config.yaml
hidden_size: 96
qk_norm: true
bias: "none"
parallel_block: false
init_std_qkv: 0.0344
beta1: 0.95
beta2: 0.95
Each number is 500 + 25 x the weight over its row's rms, rounded and kept within 0 to 999. Layers, rows and columns count from 0. Numbers have three digits each. The size before them is the row's rms in percent of the matrix's.

# layer 9 MLP up, 256x96, rms 0.298, rows 101-237, columns 32-63
090:489498466472479499485492498447465474505491496487514523483516501502493459483494490495519521497537
096:511518510525529508515505511518490484525539458447446501503491483508461532484490512511516513518504
110:490477528475500508472502534495514483497498489467512544478509490470517500514506445487480448510535
099:508449549473514497505521500486516512506520486545538495493529515502496506507534500512503459462458
119:517465501516503503497507499516463489532496495526529546480521477466480506499484516470483532481466
090:501538502496488512520506510515490474507508512546522486482517509427444502494489514492515487533518
102:495508433465521503514455498512529521477507521518524497506488511482506475510476506446489525494502
084:478480484533493524462494510505486519466520553467511515488483484529482501501479474513537500455449
099:473500483483488511522471491489553458523477524474469519454523508465529526457457527545531543522502
093:526489511514483483462499522549491524511528512548497507507492492460481508484490512503506499450488
100:444504480482509499514514482509505575458500488496467508516510491510509463533499505472521468521549
100:478496500500493489513469521482491507512505451508515492506478502534564490520463471491471490497532
100:496480478479493521552540499482515478502482496480512494544474491518510454473519498503525457485568
099:494506496480481520508543521461467479501532567543496528450487470532547471505497506528507504508526
094:474514479498492508443483432477478514499477523565466506504484528499516499476510492469452471473488
104:534557496498485502513499475463478495488466499488502467525511523517527524497466507498487502524496
099:519493520501492504471552514496513484508499519494516531479501503527499444455473522561520512536506
094:502540505535513472480469551476525497503527521473512500526500488483479553471501509491495478507439
102:517509496520470474486513481457513528485518488474511494499500494517447517482484482506512515464492
106:515513534481501507509507519522496488474524486505488499543482493481539498547467510508501504503472
095:456473483520491528520511434508500473505536501492525497534506446504476522470524492504471482496487
094:551472497473520494488491491499489491469508551526501514512507506439514502498501511508546477530492
091:535504504511505447507467498514501493501508518493480529428543508531461495474475543475511462483511
088:513513501520484523520510501488477479490512526526455504550524519466512471496471493474439495513526
101:477469532476484495485494513465494496518471467511503565506518525546515506472493508449527446489493
105:527494498506546509503503456499516489487504497491492455476497528529483520518509509501494499500530
100:540541491487515468493490558505483517531488530446478510503519483499509494528534495499468499514497
097:508469457517510515482477517522504518472496477516454472474526516506471521519510492503491505502525
103:492512520533525491536526468500498491511487498517460504504516432505507477489530514538482482493438
101:469497487512522430526514528522523475500513481449496483446525496526538513500497483535522484547482
101:482483471531529504488521480544478505551505502458519490510480520482524510492491482468486488494517
096:489478493504501509471467480474514520510534479514466511530488478488526478510500476531505499488500
120:507507533498480546517511509503532467484495514504496488506515493472471479540513528482528446453525
104:526468499469505520495544500477501500494517472551549501467478459529480489517480473488444533503458
104:504509460500518528501503486487494543494507506519511491457473506487468515489488512482495477498471
107:536499486508535482502511478512482471446496526513539489467468533493496533492505486529454518503536
106:505496530473490485521506471439465494510511500479513485482529452490478510493502517471501488469501
106:492523488524447502520475487471499513489504439542565531477503529564516530494477518517486507490513
099:471521498504463475470490482508518457484519516492526510521493520458467495501507518450513480491485
099:501460523490502452490531502513520515504481492492520492481506479527524462536492466466474533501538
095:511493451522486463475479471492460510499533497495491503500535472517501548506467488496510519562499
101:494475485520508519545503508500480481512485504491507525456466473499599508499491511520483477493500
084:516520530491493547491523499546500495523483429480497506496479455530499459534502507517506496493544
094:579512527513473536492481470472484477480518539443540508535514518531497534470474501497475516502490
096:508517519517473512496504565504504480474490499501516503452497504518471478530508457498482445495504
094:519501485456482504559503468513482481504457534504486499493486497536474553538489485498499476467505
100:530526461479505529520511468531529507496513510459506505461451480511463546539469491472506512536482
095:515461470486492510501509521465497492467482472511500514469518499498437502482508497490481479520481
107:482446473479507416531479480472533529523508504511521548442518527485514508459471479477450487483500
096:509541510500463497469531522513502513541511531540508460526509472488532499502544463492479493496503
095:468497505483490517479491507492512480491549500541475521467479495470546525522506471482504492532466
106:508445533524492528477461481464540502470476499501512519490506477445477510476505517516512537496462
101:508506457492509520470501451459486468502459524490536482531485503481482456545470510529546430468507
096:506533457500457497537502493472515470529420479503478498506476501558512494457482479487486489472510
096:492481463498516506487482491486510514515494476509474525509449493462469470534507473519468471503556
088:504532495529516491538525508475514478500500522503497515492484516502513560510491454510472484499460
103:509482452509533522461524536464501499490507534521485520470477503454533511505495461443490501490504
102:527477482505505485475470525513508549511495483500490497492456514479495483498494546490491511514494
101:546524497486500489522510470525441515503469487493569476475515542485483540477497508499471494484530
093:519466496516495531506497540479515514439501517517500480528531492488495492482545520488533497501524
109:466496520501500530499496519431478469497518523510510526474455440545472440483481518480465517486521
110:501493518474518484466499551508480499521538525476486502464502494500523494516528522470490538493516
102:507472509528556489490526478481488489477493458470506497526497438485487471509516518481496511467502
094:508512505459470525487478487471504480500509524502512484469494495515498478512484493509493465518489
095:524534536538516540496511497507508478497504558483449465523514475489487509481504490477525487483545
094:486464458480487511476489523485532502503494545477517519477514480506480499512540483497473492524514
091:491520483474469495510536519485500548505515495477470515474496511485507508498484505536502505544460
096:503492525481489499505520475531516502494487481499473422509476532522498525501530491459429496485482
112:538466481475484511514487521502473537492520475512529523490517488506535471482522510462497469516477
102:514468490440514508482490497509508449489489486505523551519471507483476538506492491495476457530482
110:461511531509474507481534494474511523483417490504526473459482538483541474491536508487496495454465
095:490545492456478522498516563491494505541531497488544517467517505460487503506492475473472509486511
107:501489483490579483509465504538505547438516532499486491517485512524518517499504503492504478474532
106:537510482470521504506502512486511504534507536478512533483527518473520513466529470506499516455513
095:507490513494478490475469526514471521503505486508508452511495483508487502493476500556453520527476
104:513510502466491465497460529459473519475504531477492485446547491516497500490504481494524502540472
106:472534495520475484458449519532473513550514516505518472559483529491459513483491462499526498493512
101:441535530495503496499517461521512475518512507455485415502497519468497542476485501474511507511481
104:523517464453511547465490480503508509513520492498507503476519479445490444490516505496512484488572
101:481513521473497457565469491463450469504519519463485508541504483511504465487501507525509473550496
119:474479485485517479501528511510512469499503501479484495512472511476478478452503541482540498527503
101:526524519477472527487486525499495516542482490442495475525470494514453502500531496513528501499514
100:534501502514490491479471572512524512440454499490484525480482521478534525537520503480522491516450
093:475552513483518487498517527487535511450494489472504506513544481505477523502489538493501475526506
102:473463485486499474476543473530491521499515511492547508509493468438478523493488480539527514531472
102:473482513503552500493493527485466501471524591497538559493476541499497502465519492496529430550511
096:517490492485480501471478537469500474507550514489501490466510514492495512534554523491488471499522
091:483509502500487475498554518489486481496509496515537520513492494537513497481511514512442495523523
095:543495491467493472493543466506465459506494458523515510510515492461534539490514477543514536544506
094:555504462489498511468495518484492511532454474573480499519530485554459476489463501479439481528504
104:540534477519494496516572510497543489503496498525463464546519481503534491492499472520542462493483
099:485514538515468481468506509540454451484472476538493444511475532501466495498510493485513502485490
091:533517522524499462507489522481516454513467462469513487517499538505472527524521430492433466455571
100:506484479455501501485479517482532463532496522523495488542502552475535494542496506527501498497492
099:448479523486530495540488493473557475521472522479541514487531524475505510515491478483532504482494
091:505467564485515526511440518513471522519478482505532506489488478506458499521484497486452502488474
096:491500501542461477449504506531548489472489485489514513512516495512559506552505515514502520474473
088:447538486477547486481484485495522501538528501467470484511413490473487543483500471494505506525459
094:499508552527452481477500515483461517479517479498529464492492529493498530521445546486533499520501
100:464496501527487490516466517499446536514491488465480543472548499487473546532475505513441516500498
096:470516481522534490479546494509504465482550518517498507497523473505513493542550499508495492489496
094:456508518500513506504524502532526533500489533532502442515438516542465485489503510506505504542483
097:513466528484469501488517522490462511533471460520542471511475479453478505478539475540540511497517
091:528529494547482506489559502516484515473467514472515541499504534523510566468498453482505477481491
120:497516539492533498458532493526473525511521473512470493510509515477480554484472477494503518558493
098:521543510490513526516460515545453495494472500507554475485505510508491487461513541522517518499437
098:504508533487445511505505493521470453457544500556519492534516474523462459482519469476504491484513
098:470503491504524486480512507519487491494495502510517498529503498481555446486523486555479511509520
098:498469499510491525492489463505476527527506496516487537479535523521565480491461463495506508498459
102:494532498485545525498494486511541531509502518507484517511517529493478526488516476529492557483466
104:499507482519481513502498484429479506540502522473507541503507524497482466515482497465500473468549
096:497527501494527511478543530515509493482508496479465455541471502477512514563531488501496502508491
104:446511510479500505482539486493492512513507574524475483521503527528474525491478485479492541513493
104:520532547509512500472515527496529490475504483506517498501524542452455487495531550494513498475499
102:484515440493518478502450505502500520513477521499510547498514461476556489466490529501519497496469
092:544495528473484497477449466521508495511527543480497505511495525506516516480504535504451531471540
089:492547504512542499499500515504519487494469504477472472521515513520513485494459448460469481500478
094:513489517551508487502519561568458493498496499504521460486480523524514536509494511496491504488519
098:486505502461471505555503473474504519527553479484498526459497486526536535506487499502492463500533
093:501544492547527500527489509530509470485514506506507524499451517509491517543499484493488483489505
092:495512476544476462506529519512501542542493479492507522501497473505517510483512515558505499454511
131:518511507495494513483504502497548446502500513471488490501479480528496424512495495514520475475547
105:527521528504464498500524486445514509501517461517515524522484474476527515464446491480474504532510
105:507497490505536468523529505474506444486546549479490464494475519495535483498509494508461512526509
097:535460493509504527523505508509453477506487497451504480513449556493501504477536511547494496484519
124:529497501498497548540493476507479486561498473511500517474492499533512486468553495474486513495495
102:539496488491522481502488512504481490492511517532486538543536475538537513505516520466498483525510
094:468482463497457486504532493494495528493466478459492513497501503539511509531506466502513529475506
098:498477454483490465537498520485491446529484495507487512488510476501502512511531483503508461548491
094:527498508491489528502539483545482470480561491538500488462453548473472493485521473484516534515492
099:477479511513472488528466472533518510495510505506537518533519527461493451495537506485507505513476
097:499520513523512461530514526507459464472500535523525490511511498485493505515459512486483461505514
106:521490529466541501551553487502503457525514511537532518466522485532475483515499503479523469484560
099:503503482527537511535525493536535463527510523546519473474499436492460479516509475503542522514494
098:516515435533488534537462496502521528538495471498513522506525490511453538522478480500490523476538
103:520475532518491459550522465496515496474505498499512504540485530512474532501482520492512531510504
100:544527511498561544508498490513494524498461499466456483510472506494493512494484519499540483497520
# layer 9 MLP down (transposed), 256x96, rms 0.289, rows 101-237, columns 32-63
091:495518500507532513483527534497508531491451516500511504471469534493507525478523500511512457477546
096:502495478480485500524501499498490520478540471471496449471464489496504505483465493501460527468507
109:459470517505525504487498511512503499476528521519490512523453473498484487507519499491502455513561
103:515489503530505470493498526510507483465496510490495444529494482482469544514531485534519503518531
113:496469520480502516472472512478546470525498483496536531517513486468493528452501513532488507474457
093:539533474504506490521503464452488505504476526498524535516524453473475529524531499476488526459507
101:468469481497488523515459538504483533538487489545471516511481499488477543519494472488519501477523
092:515508505507482495478454546493497488477535488515511495500476537502453460471528507529519454491491
103:535500523513496467530479521525547464471485428507528526491474496524482496506508502454531479510504
094:427564450538465502499487525477506485499532462519543500478518511492514505496560484515496479524495
100:497516506533507498479472482465511464512556505564503495497464489469503487508525487534492510496493
102:460468485510494489516506463485511482508529473520479502465549511475500518529556527493467494496516
092:528482525510524449451472513502495531513559495489463521493487495475509529523516495539464510486419
099:475469497503505513475497502529467498469451469467525462491523469484518495502462459509439499459467
094:502524500508524497506495492560445506478452487484483530511472497460511507529491478485536500502515
098:520514547484515496507505503498492479535503503514535494471493480517514512508507481494539515495516
098:462511485493461474562502495512477490524534496474463509478520480504498496530498538504491519546481
092:525552473453499513496492487522498538464477500487510514483516513524497499485491494497485503498491
093:503504455510526516514504537507461490504500481481502514505456482524482546512454505508501543516495
104:517489507517477486547541508506501488546468499500488465510460522550496528449547503473516471555505
094:511484492489481542482438464517529491477549516510468486462509457500520478521505482498482494544571
095:536478475467490522471553547551491462503501508517509450539519470488499487497461517527521441486506
095:476484502489505514523483491506537482483497480511478513475489445487512490501517507488486491479505
101:469472525516506487481505502470504517459474510500499519494482523509541519513491519512495514543438
098:491481465496508504446495467543501478497545537470482496508500514533460503532503532514489496511502
101:491465463521509503531512522585468480477483478485481500492532490548543497520534492489511510494546
093:487505502518425487453520527517484486515487529463484504490525484466507503514467481438500482501487
105:513502493552512495494479482517516513442464517498526489505519502501515507525507476512470515569489
103:531462478479506469497491504516533499516525477489519509474495486467508459475506497460493503489509
102:461524551513501549521516480509501488514467537494527506547502454512502516462553499471497473507523
100:445526491481534450496507468514486508534516508535500483504515491492484499513495487546518471527500
098:515549523497497521501494526458454534493509485499556517494476496486471520528493509498437523452510
117:501487500515502482496480516479521425521455481493469536485505523509476454509504504509487487491483
093:501568474479486465487527488483476496539568512477487465455495472517477466491510485480495485504475
102:498554516498511509522530466504504498481443479486490518492492487501536493483506537522432555484518
104:520506438502489502502522473498460470511489503476517495505497485523482527480513486443522486482518
105:477468476529482492523478494495532503504466468507566525432528490508496507489521482494489495509483
107:535466509525525530573522457549476513525481549511499517492475507478540497474510480479490513505517
098:532492495530519507494495509499492434497468516495477502541452449507474522499510487514515513444499
096:430512471508544490496491455556522528512499472495517487466492495531496464475516499516492528501473
093:467485485487494506511515476427515472468470505563515455493481517501484495481486502489468455510466
104:516580518495513481468491483501484464451508523469452514515512519479480532500524525492494459470497
088:495444547504485516500500473542495507505539478500490500503500523499513466516475521463515505512504
092:469505494498499495472527511506522509480507527475496536492540506522460490509514491480541471472469
093:517520483450539505483477504497519468502538494514507495480490529471499493519565492487481529494503
098:524497473501511461479510522435496473518510503525540476552482480473521525525478526465490474499495
092:497482497492528517487479493504494493479505516554516502507464509530517488579513509492478484484478
099:542497499508509479511462492492513528508480515515525514518480535466476532507515501548468503499534
109:451492513517468449503502492492518503522503460491496488467506502493542517478492468472538485503516
099:521530485501539469554515515456476504549544506492528535504473542467490500523499500497546460489494
092:503497481460498503506464504495489479510469488496486532484555452490478491500491506517511480481502
110:495452527483507493497467464475493493507496523498527461524479478443500510489465474486512512484494
098:474441437506455475487545512502510496487517480507468495452534494492515498523489444505518491494525
091:507519533512481489470479505484509499516505492487458507509509515526472548465487506455537501450511
098:472541500520525495550490504525510475488517500457501499515535480533540454533514551503513527520519
088:482474484528478477482488500497533512501513472530522478477522513508513484511468492458501556461520
098:475484487486484512532525531479491510507505471462499472493499489476481485520510515570479520491502
100:453487461511495488520508482520475477514504493479493526503520492475512480489533523520470542468517
100:469480516502487519519519500492501499506497486547486502501526530529461518485529534465498483493475
091:518480500506498496471478462497483480504495533504483529520466503420443482468516508499514524508503
109:479483508466473495514543511525515500515516463506499487497486510530475538495487475499518507502519
107:575474496502505484467501474511490516489490442506539529492517497487514537468436517491460506511468
102:526486495477532537507553457502514488506496541478505504511503492493483521483519503513523497510498
094:507500517489515507483499490505557488506497477513515438468492503519504450505516474484509496518494
100:523476535530462557475491512493486467523525525463485471489500495508509506510462546554522512484493
096:507519540501487501503514502496484536546450533508515501509520478478495498508507484507531469464474
093:526513493527506477515572478545490497471537541474507506490507523477466465504491532498459507456526
096:454508453505480489512536497524475492503488495459506498477501470494499526518528477508471554515525
114:479508474529507522526510491470504502500528499521523514460503502472451479524470445487463483504475
091:493480495530460476490525508507527488487507494496466483497501451490520486493483501478512511497482
110:497514451517489498511466529478518488475512524477516486475490440486480531449518479476512471528530
092:504523496487473491477535506528534476503454497470513502501507537457481488515461481521496567491507
107:482509442469497507499487499466498490510575487504546478554495527495482479490515550506484490518523
104:498530520476482538477515516460448498483521469481504481474474512478489546491494504548507486525512
095:503490477476520518474493539485467496485486518460509486504496484537525492476515446512483488474466
109:517526499481544505507490497513516527492525469501524509550484545467502508522473471496503488474476
107:517486523423479491469491538504509474467556531519487493516509448553526495507443498532507492493516
100:497522496464536521483487506505505527481476505521460520486514493527514512456493522478481515496533
106:540518526444494520475543528482474481533579515483517502488515483496520470518473473524507475528499
106:465532498516532525494532491508497483463478509481486501501550505525525524513518519517467518497526
113:464482458543435489447497478491495487504441504509530475526491496514493489490495547476513531486524
096:492478509495493464477522518513536470490494524497478511488512525525476482520491517520454538489528
098:508490528544503490488520511483496540509517516519515498504513514499529484491505492530499446486497
096:517499499528513489500495470499504466515445521495496494502462498489477491480481516493502499514541
096:483530447513522513468479500511532507488482499515515471513460497523562517503477484529464517478511
104:477508473519446497524516434505503491510485509482529500486458519433522488489463525540535527506520
097:502473517497486499521501481506473499492444482519460514492473492459474493478532486529501501544496
094:492546454500537489512494476506492532471509522515520485515467493452472475477509506510504468486520
098:512499515506483505524522459508518503479448495519531503479523515464465496484473521497528501540501
089:472489531509526501497495471507538464519562543524479466483484508471532557532523505473524472490528
098:496486520482471508550523544508481530485542491502492441457534504498487495507458552488494495513525
104:487482532508453480495506508549493474531541502536522464486501508481497510499494516529468484485477
094:536497478506476493487520500483510525550480468512497515477498540467523484463530466485479541486486
098:511488503497455529514520483492515436480496503547509526510543512493513501490514510500499490490489
096:465489495518459547512525491509498489488537526529473491506545528535511461559532517494484486554496
092:443483535522503501521516494523480525501480479509488487488504495472527499533520468525464487480513
093:461486499540494520553494534497513511546475461494493515467511457490503482493464509501489528518514
093:493495529481505520465552504530443481542524500548480478499466510465508500522446482501520517500496
093:503512510543466521513490519472535488532515560536507505488517498538503463503523483472501508545494
101:505504513489511481544537482514521489495465489502471479515537514548431485540499523498511485497474
100:501508486506504501563527525497504521478487496463518497487464502514451526493476464514488474485519
098:491484500514507510513500496473484466501501490499487481483484487484516526540483449520508513503524
099:484530468481492455499496511507511484456536493531496486480476511508509507474516523531508492510527
100:507509509491536510526474482442514496525524500508521504508481466519505454514498549516474511522485
113:468528527491529500487486541483533513480512544524497539548533485494502479507525500475483473539497
101:525491469481491489503493501500490512506507516536486510503474495449536489516515470569510498460522
099:537496499504542467504505521471533502549523534497488496488500499494523514489461491489478525508523
099:491483467494471486546487497501537515476494516422484480480507464511466500522488517524484526537487
098:532511559501449495497489485517508484529519486527485507487542513471505491463544476533492513465493
100:508485497516494519501499476498518507467482545510493472498479546496475511471494506528487495522481
106:496477495505498492431502523505441467509532504500556500452505479479532507492530495544486482471508
096:528459522499497526482462448508569504511511511511504472469464534508529493485484499544510509531538
106:498466549477502480507527530551462511525472512502509514507505513518502510490529496526522514516498
100:513508500459523529497473488491475527510503521452445496494446467499513533515488477548506494507499
105:525497498510445502516501474495500554508523498493521510470518505504458527499481527526501491463536
093:465469481518499492475524525506445508494451530488451499525494502497548502487510501518527465524478
090:482505480501539504508471499542484508478527503506498500512517508505519472448470488473492484493467
096:458514486558501453531487529501503506510550520539509492483487503450490466521486500505488534529500
100:564497498503509528541504523553495497458455485511533487525527492542542485498533504508514530489448
092:459510466502502501530488480508514488506498470466513516460501484509486524525512470493499477508474
091:500514483498492491488519483500515531472488486501523536493484543494496458482497495510487512547536
123:465503476489491490525505522512503425504467495527508511524500525513503471496558519531512474461565
112:503507460490542524487506502495482513546492495484550472493501495465486472484543478511463506479453
108:468520477491525491462495433502501497486496533521497478497457477508568508516477505478478458551497
092:473535506474464492515453472497514502469525475457505507498474539534482489477506525468441515470560
114:524510476469491535481478452498528532501487511516486547477493489526505512546496469472475501471505
099:515471498527475505476502508498515518482520502485468507508532529458496496446472508527490479419508
096:459485494504511512478504493511509519530490476480464501452491482498480499495514509505505508489509
095:491465528476511489500504493484531514518524490507525528458494475498487507500521523529503487454474
096:568500510508528513477506476480502503539545526549483534529535529506478510517493499502508488494484
097:511534479483491503462545481499461502531489499486538536470519493490526523494488489537511505525505
099:494560511454491508476505490515466493484500472471497517536526545511468496507510465536488499468521
108:468494531511485466484487483501496475520487488503504570517506557524494500505503478515478511511537
096:463541524509486480482508510564454509477518491500512483528489488550534507515526515447490508466511
092:507493527525442452501516523523541503485481456503513511540470463492492516487527504499481514474447
105:487498516486510563515545499495444537476427448496480478502545481489510482537474487505510496512494
096:523493459499488486497506516490455501502505510517516502472495474494457455481533497465480499510462
# layer 9 MLP gate, 256x96, rms 0.31, rows 102-238, columns 32-63
097:511506504459466493459521491499470520495506489481498498518517507500438501511494506513476508506497
096:542499486493490487505485466469495458509492485530472525543548537507495521472487482487473522515444
109:479471517465544471537499464451516481515455519530509559460499535524488454521488471494547512508480
101:481482508499528494506482484491482503480528462529491513491487497554454522485501523459509485524500
094:498483507490496511482514512509508521466535463484502515473546502513554468544492531472490521455492
099:484455487496512491501498470524519515520488504499495480496498500517501539511508529502520493440478
094:523553470449495524500489489508467491543493490530520511488504544491515479522489501502470494548524
098:502532515502516541468508521470510505509483523512504514508480505480488528526500506463487531480495
094:482526477454543523507545490451508479471474452473493494521504505494513493498505506505498491484588
104:537480503508475473501501468486488494482509529524517445500524507458487511469442520484529551476479
098:496536463480486509517522483471540491461508511537489529483523520513505521487547471502519503453539
086:462503480495479474494515487455513448484514496501490493489450471464472510500532513497527485531514
100:515448460522513523473493519512457491498515493484491489516496472445516473450532485470488527492540
093:537498466429511463506508510524467514521466559477474489455488498483469491484497509477507484519456
094:498484503502480487488556484503522499516533534491505516514510469479463460495529494509502500444526
099:506463520532501500521476491500488529501519495527441559464531494525483502500493489519500516511514
099:503508472531492486515502495516522532525495525486487494513467500505478515522481481529435478523470
097:508514513496514473552474481492478510504534498486498464500487509510504525492466503508490502474490
108:507492498521555500448452494464539530510481531512465496463543522500464564493503489528513507455541
099:534535485479529489502517525509489512512473483534459553504475574500491502498438486493495495509544
099:489476475500487489478487494476537491514540545460576512508483506449502486493519445465473507499473
095:485489502507524508504481483468469543530525512498472490502514472492521500486494521496505526512529
097:491494480509475528514499529505482484477490518467505538521484469526473527507499475501474495429564
105:514508503511447520496503472513510484493517489534479514528462524475503499511486465519488534486518
106:559559479462514523486484480514523481521481488517514520535505492565494518476461499519475496468475
089:499511491496500489446475524469475505523533494474512491497500498470526470524494480490502497463482
106:477531499503416467508472518495455510478512504503476532485505505491523526521499520494484501459482
107:520497550436534477465486496484530536509524502514487497483538487497478491468539527496498536468455
104:536512491484452507462472502464528541493499467488519466505482524448434506504487514474550523465470
102:500475455505516505480480486485508545516504513473505499463457520520507517475510483507481530531480
099:476537511433472525519468510547505515490471523516497511489458522517482499471489531510540466478538
102:484523491494474542480493501484486530547548510504461511515509521526479523474495507518464566538518
099:492532464503530516511501513505494551500497502482492560520493538467509511529527487485551506520522
096:514506493521546471507505504468498478522459541502500446454514482521493506521505492440518476515471
099:506453526495552532489514494466504506516495523546527517529511478558468508505496459534527467497504
089:503556541479500504487503493465545510513530516492498485539497491482493503491508533521518521476521
101:491534474511511467529463550498524512549491506462530506511490516510495493517487497506505482479502
099:483529522505493517518483494526487564440522451507505520481492522515516473491546472514491454477521
100:458500502503494478489518453465530528495488516487494486487500502497485481477522533504522533446523
090:533446497512487501489498485520472501481504478500529493505491478535522510509480495494447534473496
104:497523510525499486484514512448471472484507474481494473502466496496522499524495478554468519502515
091:554506551505473557501504472518491486529557459535511532509501512514549499501499534502503485482495
100:507515513510527493523494504535518498534492462538494535474484487493504512532560472487506511486474
098:488483511505547516481506455493516515476526520483497495476518498496504516517440521508513507530535
100:525477539459500510495510479506491493469481480501493492503506510496484484446479488520526512511506
097:513517560491492472482456507529478488522454542518441482510503549497511480484530468514498502461505
094:440551550485519476501504486542468454554532480502490522499468509492488521435499515520515509514484
108:537553493479482527451503491535492531490516495538484506512506513537543501487508521499483517499494
105:511479526500503536479462478508545498465502504511466486462490510463487515518453504505510504518510
098:484510496488494493503553488513492482488456532442530509537454536521481462522531536502484526509489
107:518498487519496564477496521522490527520483467503518542512488471542471432485538492502481479498505
100:512465491480442521490521475508498483474518489484509475476496507489506513506527520502538497510504
095:516495484469511507512525538486488500507509510509535506466501484497519484525542463547515507500437
105:497523533517536497494523466450500519501486515522514506490544522502566514529493458465534514499502
087:517515492517498524508502492511558528491495490508510470519482522488516509473556501505478537506476
099:522467523474540544481503498486469502492551509525496533459515490424502488509535477456516506531485
096:488490517472518488495493515501519495506496500508469514489480503539506480489532489510508548485518
105:528508458504522509515555516529461504503493483474495560473528523492477532525493457479501497465487
100:506461493493492515471520510491488540534491481502486522541515497506486498478486497548539559496487
103:518481538536502485504497450467483477496531508516480509486509502486479434506530502535489458467491
101:511484518522487459467505514479485502565521490471511462479538522478500506555502487498488510448448
094:523517480503444512514497483503488511433523527476457548516513585510495524509495502490521479492506
099:511521499488504510506497591497507524522499485495458579529470524493506532523490520496454500511483
102:475516498492473521484501503491478490496513486512532480520483498513544514487545491485507520479464
096:495518496500517511520482437486488527495458502524556456535495487511472477496526480471496532508518
093:491494490505480503509526517488484472492508493510501463472480484477547517485513529541492463522532
096:489477450505466486464503449498496491490501504474527489541452494520525523512510509519486433506524
101:545480507515530522513498471464485502532533502482516544493518484509509516529487490485484494484553
101:498494490452529480473491545504486470479523465471514516564485519444502543506477501540489478507496
101:510515496497515515463446516484490468517557490483504502462566508502517497486492518464520540517572
098:538536495470498484464528493496556509519521474514488514508514480475481470469504537442492497507509
104:529483484511476505502520474469489511504528518493556480493497546495485509523541501499510520519494
106:513514479455495483493504527520555478512510504495473494497465506502489536490508503463482497450475
095:499516486501490529515476476510528500576550533501482542513525490508551479503516464511529463489491
110:466497494557453520457482514479509504534468492491515532502513507541525507509525518484519491512485
102:504512535493526493458500473526539459540523492530498535506490510554499474495496474523487477498473
106:483517514474499493494519499430466532523549483520531524493533464508447492508488472543493512527519
100:476522471501506493512513550466488483517563507459432502507494504476528521540470508526499457536502
109:477524542496497510483528530507531504504513469517484508530486491510519488525543493541501465495525
104:481485507513473469474510460505494489534521510495492478501514526497507483508510484515469464497509
099:504484552531510480525529494539486502534519453555511456515483529481525471526523503517532516479460
098:496499480489491509523527528483497497461522494501487486538507535463494480486475510489460482494517
094:501530533494472530494523497509501530477512466494522532532560483500463528468462520536518500510503
108:499505510446496470508490540498520527487497492489485491512504517524488497535528470474492520484490
109:450496496459498464527490493457503467482569462502487538474481516493542517470515492495490527507500
103:460507523499531510503539528515511497484512512469510498526505528548555528456492470515509448478476
097:546497477518555511513464475503502514484534474478497514514504499480456485503467496522511505500545
107:492518494512515508516487536503522506506493520494503488463494497513482479476554519518525498518472
089:498504520464454449495541487489501463488518510491499489481522509472513512521496513559494493422524
103:491478477497494514489492470491514486492505503510472492486562510564530481510478541490535497514527
101:529528441494546524538520487489461522464508466483503540508459536506512463490508520461506509498518
098:496503457515478510477525564529528505535438483507512529530515501498480488518470464538534446491485
107:537458509520470498543466492536530493531520523469484523515556494491537484431506499478519508440508
095:516529481508492423499495476511455526504529483479456504491519507449517512479522518543467517495489
094:516548537507485524518506546501497454501496445502506499513443467491445467511531433515493487512488
095:490501496516490506494524509508597489457517470472468524489533510492526495541523529517533524491473
086:515533541452523513500532502524502463508481488444491495456474516488495532535515467492540500466552
094:509516516414517549522513459524524512508506529509490529505512505460514513501536482496483463459489
100:500527503531502493499511476502521509523447465507547498512522510449477482502475508520503507518426
102:532462511493436487519488516491510509533491526523449470505507534504501470497486481475497507480512
098:514507515522523487546534480469487460536524512494506496487504511476508514490458461487444505499516
100:528501467489549475472469477498508496508550479507489475509485522505541489506553510492516491501492
102:506481504482499491535537482469491535472505532502514504466493477535480488442503494511565478578503
107:522433467501562540514507505444527547475503494512506504518516514493492464524473487518496510520496
104:530541467515477513474472498522515460468506515459488483476466533485525471489514501495492504487528
093:514512487495503503477478506527472509550477471508457539495461488463509487466523483501496500530469
103:510448537482536509557561483462509537489551460498534507462500490500505486486523509521570509467481
096:481455494505485487451498479506509483472502553481493449517503475507520497561492491511502530461514
098:510484474533496496520536489474487486520528510486494465503493532434491507515515465497503518491481
103:505499492490493529489495514541447516512545485481528486542470483510475557469543472530479512449521
098:509467467503556512507521493465497493519431508488471504489522553484549514485497472463526526508457
105:459491466492537525506479506518507493496451484523477539513465519530528498487518466494493457513504
100:504524488539482461487474482484521488530507523560505483546525555505493486522448466483493539532458
094:518498504499527506530511468473502546488564482511531540479537493564492496470512473490483494485581
092:529488502478506507520544449516510460537531492502517517540530537500494472470494510499480495446530
085:509488514497500498524504524495474551496505508487475556502485493479539468496503509449497540466440
099:485496495485519537454453473480480554521500450495509536494538468513542553480477487507505446489536
102:487471506450531519490482449468484530466491492483509474488442502464469519518547526490513479499506
101:506470464460497488505484479507534510523520548486519506468498474503515528481553483501505481485498
096:513515495534492513474474509560465481518500509450512542478496504544530531516509441494489474508471
095:482549513462481517520477491465546473533553461502506516473512540498502487531486469521501516455499
105:500520487534548477451506508473510523500522511542523509507453489482456527470489512488493527486545
097:515504544477508459499466536497486474491532464494508519487521498546506517482550448523495452484504
102:489560500493472492508480511466501534514476545458480477518510485500496495493509484477506485544489
090:492500492519511499476467487493514548491484502492537523544473502549541484482522531489499493489477
109:490483509496479535514500502475483517516486489514524525476469514483487467442483495507516527462532
100:501501500526488493488499486520557497513494498469529459487465494511477489504507435498513468474505
096:496494514535513477549511538489491465508511478480504512464529561527464503478488511485505474527516
100:491499480494516471497477463453514533487474486460493532495516506488460539452499510532486487509540
103:536499563517505499491523442557535497499513494546508500504498508508495480512543459525498492508484
097:548468499525480482495488512504548502519507467485487510516485521471546510525483500469497499505468
107:519541468509520517458508536475527520506476508510479517479489479527518513509492492504512504475468
105:536490478465479490496428513492489519533485518473492480521506528500496506519499504546494513453511
098:506495459489512537483500491491536510502476483513474521503536499509485489529506492480496551437506
109:534500470495456484485460506535509495486492499477536511489470536475476540490505500511480489492496
099:493470517462508493469497489485523509445493525531500537497468461477430477525455506476527494495496
102:525538508555472486487492505514494460487503568500536521512523470535557500489475541520505537474514